{
  "num_hidden_layers": 9,
  "intermediate_size": 1280,
  "hidden_act": "squared_relu",
  "norm_eps": 1e-05,
  "rope_theta": 1020.0,
  "rope_fraction": 0.5,
  "attn_scale": 0.155,
  "extras": ["some layers without positions", "local attention windows", "gated attention", "a norm inside the MLP", "capped logits"],
  "init_std_o": 0.0,
  "learning_rate": 0.00281,
  "lr_head": 0.0162,
  "schedule": "wsd"
}
Each number is 500 + 40 x the weight over the matrix's rms, rounded and kept within 0 to 999. Layers, rows and columns count from 0. Numbers have three digits each.

# down: layer 6 MLP down (transposed), 1280x320, rms 0.073, rows 801-847, columns 192-255
# up: layer 6 MLP up, 1280x320, rms 0.0703, rows 802-847, columns 192-255
down801:486466469494528524455550508559519500432462483498501535508436538475480533529534562534577460538440480542441499583521511550510516505507526424631474520529497521520472488550475514438480445508484484
up802:526475564489523515475497559491523513601498450439476479527512457484448469532461502562457483496555537541538447491480537544451539445455426528521499445457525517491483572481490573480460468566455463
down802:467516484499488528583504536543584468560474478361587508420513494528439483431496545482531381494540491486490504499487491494486568434518453519486482522420521534438483549506495512430536520581466556
up803:492541540519572514523467543492473449468510469483484509529477473513480467545498476512502467470605473437522511494481469474404550573493438428533549548539591466573508555515480503496497476522581465
down803:459541514488546523424490514515505515490514419518471501612523506562536487482465524531552497419521467481512479531536503468539560517494518485452487501519431511457440473394519543520475494506513492
up804:493517457564558493501508492490508508526522543548470468576477457503506511506504468471459511602467486455475484509486460454546524503500490522476537476516508505489505627490445488474473497512490480
down804:530496538533533534424512468460401504448513520516583564442499463580550413514530441503508531439459466438448506460476524434494439432506549525536520501505503519429471482501584536449477479473555421
up805:508481544492530490503520454503405493451463489502537557434459536463519536456512486478540427456474485603447531529507512536564505499485508465500496504492511477471536559515520447542469497510421596
down805:545490430490537489548545441464605525468498506543527461473472520537519497488524469568439457477617487476535506463506535500463484477494534488423517534491508449554497597540541553497465480468493492
up806:566492528475462499451445488498460468372539530476491558511484377506534541545506525456477503501438521498493489519458496508562510526461524488474452520443489453529508482532514519530502565486529560
down806:570473532521522582481421509522531493518519521442557529464460522517524505526477501448521543571461516470477538465512481529554432555425508501565490485471409455554518579514513552502529546481558549
up807:506512436426475531448501531556536505479494485474511550512471471486499560509474504544518432532518458422505492462498469540469475591558512493493498522491457470485555548543499528578496550543566485
down807:501505488515457486430435507485462478540520566481555501407477490532522461468510455465549415507500521513504443506549527495474521510501552452678457505472445498463483534455542475442437440549571466
up808:539524494508465476499478500492499466454627453564516450492506503555553475487496520553463569518553503453460457513495526476497544544547500507506540476517459540598449501550492483508499528516550485
down808:471485536470513473561431483439464485456480476532506495483466539529493507552488541484490427523449538624518508494488544437502457482481513540436530517563513455556486445517474520471519463507431521
up809:473516531469511413466526537534526528440537542542451549458530482515527545522518522492511452558504475513511523536435486530573470473500540543494527527535472526460502574429471428475485495518535479
down809:502509509460474550470476558527443502516530496440437509557551465568414504510508511440432445497541487580518501457503447535452510497508517478643481543447495509485436460478471511527533538539491527
up810:525570443557475523420516506452477525539465528503500488451460499494475504495550531481554490531553481446451486480444490513557534487461479532491476531473527464450552489510567526549521549446445413
down810:510506501526559537548508492510477499558543507491593593489472526489471475521545499553608501407559422418525469523453510472551537514542476459492496513470506493510481519549561493537507532537494534
up811:497427507463561519501534529568432541516549479438537448491594478479488428516522529487522495508493515512535490466477506505471506495523483464483498498442451500481446428472430495532429526454580548
down811:479478482557489485464575422563458496516489504405517553492602480473506545430522497482364447527428479542514544531494544508517517463473476455481463554410488502507471500517521565537455445517518525
up812:481505499514501519437501456503503518421586478519495503396490489495470522530504441511431510561535464548470535504413478452583451421556447474535531522498512398483498444427530477565506417507484460
down812:458454496459459474505507428544474534446522543523488515418525465442502516539537593508510509514546429502555446564532452438477409415525522460674513560494511488411564529534515464471437520520434468
up813:497500462490542488419483510504536429551479462436504513479457531452497536467495490440540526527555442553521535516474470504543517434473513543472509425508507565450487541456543460509488441495509540
down813:489481511535478513506455488437477477496553512505525532417420461467431582574544497523524443453509487503530489528486444552507564507497471458488513533490508456530560487522476474548617508478514400
up814:439549489426518375437519387446477515448564490500487498458520522570482497506536538519533472535486513493445523542527488570528450589557486465525507474467523482508474465498538457467495469442488495
down814:493502402487495501502484512597517557443537461521471536504514429575394480519531496535527474519492524475479542556549557503428493484569545504532501500534510545493561516572466469488498500478545572
up815:475464516552469467410564494488554480491458487595479480501542415454486475543490469442538539491505432498465460504494467458518478488476556486542522465470459503557518482495566475493511444498575589
down815:409508514424541486464523582543464580499449532515469455457499461536446471538450509439506471496468594443500474524484466460581520550535488541524479494527435457455497479445512554427538554479462501
up816:495503458504528503490494492438507437495568576382475553470527493490473549453465473508552477526495498502500563492431577465532486547544437454586555529493464512493530496425478502441526515522500510
down816:536465486464449472442509451507414486582487446568523470506537501560570479580504538459461540476512544497459508490434444533526486511415514526552490459499475497530470497542519451536518475486478542
up817:535524458476542514417476504495510530507485484519558513459384497566453563526449579582573446413520584529462468492460594482538478490488489529512457533498540480494561499405564512514481489470438516
down817:483497454547581534477557421487545554535538489517457495451442520491493461431504433556508509507486548487459504559492506563546476489467493556470433462552511492505480549497501480579508500547472490
up818:509452459501505476465471486503486504490496538557476470557488533539537555579530492481537563565529493478550456517503510487511471510488469489511471461484538480559489486577479471530450554493529484
down818:487524529419512547527510491559466454513468555471575453457488440450489490540524552512429415437528567541531537447504531484486529492455493532534518509495477522469462504493428460532576563543501508
up819:505576516477525500497412580469449497442488518558532479556463515495556500515514515480488539476469474517512514509516477474584444493482493495486497443417496532511476532490530541537433464515479476
down819:532485511534473485551537514544487502514599427480481518505545564559508531543534532511456526543497563525474412521496512509443495519537494502535552562550434467491501493464508539513529549551471550
up820:502451485503499418476531485520434508518445465456546485466580483515607607527431515451555592457496475513461521448502539520542543462434521513508498493567541478539488559507533515498511503522498506
down820:439491539513508535466481541456482588582503559505479457539413473496550517500556491426492496496446517540493484526469486464486546491459519528472445444488558505501544478486508545488443487506477455
up821:466496527478480548517481476491460515472526448501523439526512460490501453503469443415563539521514469509502595487551506503519522516539539436572520521517586419528583494497488527539503518477562413
down821:478457537438480541447408507481427491501481503482467527502529489534521500429455498527536482436491523479464528449484528460553536540398554472504492508558526464464477412482498523467545509494481474
up822:553474446529530462501430406571512544470502471482482418516535553566483433477494509472527473515495522515532500517505499428544474465461438481516598531540453490455499463481515514556467470526521508
down822:458473562484428471513452494507533521466474500509529517559464455567504531508471498521490527462500519561525495506515486481522508499552502484456526458521532498494474506521480522462510479448470514
up823:475517503533450513519532545549506564556516457539509497471535543513527486482454449519473484536501441491471500478500493502529473517413453503500570541600457491459488516507564535527471525427590453
down823:556530499515498480468449481423475547479481508490516537491435537512484467574479528452522516536516587488448463489486518453442464526545550419497434556406502570557576512444467471489553467556529548
up824:519476477473489425457506506493379505511474574517494492464490484506501468617505507514515586454568554419528439550513471432501522502508522439548508508536490488508510532439491552531539500508412569
down824:528510509424490517509602466449597501453472459465464554499504529539514564493505456497549461522568555529578528531487539479500486454489515521460488499573517388527511449455450518492527492519557454
up825:507512402506427446502542446486451523546546485488484502501467539453497472489507433520456443525481538447481494453495488563537574531501505463555546515517405510629560429562461424485470545472340498
down825:535515415411485581445515551500475575618473477467473506569552517471528499495537460537609538529489463502532523520478464541482544471511503513492443509490436511494482466542486487460488494505492547
up826:477490467476537408463500530551577543499581549534552503507492594517487466481451516469422482532531548468471457493508474515462443432555522537445566436563462483518517519548443429511481562491506516
down826:584472526507465529447489450527452479525408543472507528445522449487469479501512561494546472439562508475500538491470436541456494501477535496554518552483506486561496549486492475479517522496564452
up827:428552484507562477543540542507494467484471441549502468578518464515510474490545552505497585579552418493479472468494482487549512482492527497493482564477478550514448480589571528471468468502446478
down827:495513470509492506448513537559522458523494499517456549484423572480463491539544479579445504509571486448540455462526570489467430508440477517422504427504518463498495523397528497490507476521494481
up828:504507512532522518555506508528535473507535551502573475488500483490531557475519535502496539586531499539542438552536511464509539505535433474496491462460492483514531475525428457448494543503487529
down828:533443520497400484526508453512433477567526479500511450535484497517520533454475518497459554430509554464521476527592476588509547481471517541380502434466533493538527464523492554538517473526497534
up829:571492442431527456535566541516427488573552468545509493412553477437526410481568497489431601483475598530520509465527496512497405507510619466487571519439479444524499486525458493610527515490477550
down829:481504574495502490474488550493507593524598561492488529532457470508518488548494522419528581473453521477480536483485560552535486514476538470675481490483580523485551552504505460490445460517505520
up830:560523532469503474523479521520475481453504509543510503541510461520504526500546500518514459478532545510479458499433549545521501495481541491530535536505504502513527482514428510461496506597421482
down830:462480462498504488494478489553526558532504489515506503528495462463510556508464456529509540455507453483476522461522499467476512460519439489521495484539496512525522586481621555475562515497530543
up831:503519514512552500373463488482510535448470553548502479480543502490502465486511503528559523480537551505503497431525478481507491517492514499492552490504433487477427454563513426562558452472435440
down831:446485477496471486518523429505528564496496528472517553456531456445470497526494518480558519483528493453557500510405493485555587513531493505542573482511434430540558450433526560495507409478567459
up832:483446470448447449469520529499562519516478559506543509492488468572492476474519515444513485452500501484571544491457456565549528457492520521487489425466521487520440508486442451516456510494512504
down832:464486463498449488553471471485505581572589551539464517492522487526557436517469517507539479512555483513457503463539564552484507504506458464584468525428521527513485511449479464477542444471486530
up833:497466509511592512500480464503530553532522474492470544432467448510561532541478468557484477507541505535474472506493504503472512461532407507447554496483448533571524497495482508466493482495536490
down833:560532512499506498564513497475442551540539474473455475451426520461496482532454525468464492510535515491447528491453476514544519516500478489446485467472496435501542485462423507430523501557465523
up834:447471380547520441481546500520432550453452475451456511511517501484482566478518429496547461481491465538534493463526446542554538497421473536561471461460536491513469486553459503432547534532469423
down834:472485552494418461457446486578470441478487460436455598531477484535530488526582566502493496526539482459487434504497458550524501494454475471455492460528532445475512537422466520503466539439465491
up835:508560531480453516517466530511541526530465435506524517554539433423447542533510436441498521494512502530516526466537522515476527521584448513482500558466533480480448443483437440529503623464524532
down835:499547412522475452438479478491512534466437477450512425497477530572509494417499516460547425502526540473499586425491567493511477495494503483485506512543490564503534535560469432404483488485492461
up836:459497519582515505485571505515473496467499481525546528552407564586519520480455526508565475581556577503525519517434483526521472469512472484468485465493498563465465513497518476573465553538496467
down836:484516539445442530435493555532581463497474451451471528503550586505465510489444506508440503523554510480500450432488585522445509445525459523506474531449526554534514482565454526419496588523513503
up837:469470557462515503551511487522381464585559563529474512493447519451447465439522504428494446482481477523451507472569446553497489467443503491486550515490480407554511505551574532498480428556498507
down837:524537534424512515536511503473542481532440485537442517476449564534424493529485534531455455473474573457503511547464507540530508445522520565519508532502417494547506465511422476500472535553533497
up838:522433522536515520502488567384541504493476479578517444572482533529474490531498498462489511489529414499572544507516513484478448483504490483463507495502459537497428548443494516471549582442521426
down838:534494555488449462463477503528434524488445463450516456468438560494570507525416565576464525465514520479512397493499504461442564597440505519491450549443525533552447520515527524490533420497515446
up839:557430439533467462482528473546580501489553509510522463508428535485522436506519521403513554495541506478516537469460449489503509418565463455509545546477504465543504478527498450465501454504607505
down839:549453505458433463490489548475499429456514564472577450562490485575559503513475515495429537474444461493470498526502625538578502484486566526515513519521500525533449537487506513488456571516441542
up840:535418494500493512534536455469551591530495425554540506502536561454468479545457534465503520510540531540462456488489477576448452506497502425473456487507517465499545514588579426527477521467447475
down840:535470518501492565441475517534501522476473552498528429511413588500523482403555517533507448455491506424540516520498518431494512464526559415505514539470468467487557472517453522465457540428504449
up841:471486469506531501471450516455491458543494483491545468508532467439551440449487524492532493459563472494417545440589529487499565462490599453455466453550535518441497486549481549539519520606491397
down841:533470519547497488482554558493483501480492479535517530469591533503468500424438532466500488480477515505516530550452490465525555469471472517522549493472475502510543526506509574427491476505556450
up842:554515553546516495517428471568489521520509436481464418479555491544541489527470490550486528589504537443495523476496482539556538525541445532527512496448529433470496490467578461563483513410517480
down842:466484507425519520459459555438467557530521496469523453469426507393474425431486536427503412579442450469515480514518484465466509464444505488642506504549512554481486475498487525471479491562503548
up843:456542507571543546502487522472492597483518509430527505528526495497466483482503532508535573495544473468470511449500499462584538478510506471499488503515506538460484497503479452527431482541526455
down843:481475586355534454503470500479504460427507499526464546537487577497435518514544499490438509550485492492486466517504487466431537477502548457591458496537509460492479565492532512497453497448474544
up844:588485544516504478532599483539466483471532492487482544486518523511464444501496592491518495505505510502551519560522546535554505476483495466508575472468424470529512468486549469484461489453619524
down844:537473507542462466463452472530564553446455437557530542484483510459567439499508483553524507534551487492483474520484480421522558445519488477442605470540502517503486485508566606469538486537575423
up845:504471540466493491529520437557481419552392516565438465481501535500586507439455454525561469440450486519490503474451536478501417512536546476449537470525504504524437477447598441477479485493530466
down845:513555504416463596439467519533460511460512519455539497532491521559513535497519560497534458532522464484545463524419474467487604402501522402482538472535520514539557446583569528523484491559527520
up846:532490487547420545584496483487510488497466520482514449450534513454452505480492513512501484480521459516532484501526518452481546574543565499533551509515504496504503541507439572513511558550398504
down846:489488445516537451554474544529498539533463496510481576497489501468505459557521544471500504440523483564458470547504545460610515478483482493559434546432516520476500478525482457508457514436559551
up847:487444519428506417532418408489463441518556498501528488509560481519519578455524482458491514503548472540476512478540493506466529578492502436455520497531546554475515530498478548538570546434538530
down847:498472470451473540443519435496554532530497525431502514479516527499537486552523520459506466495423486523490516461423500475511551568462558568550518459518483514472418487427458455538473524519540460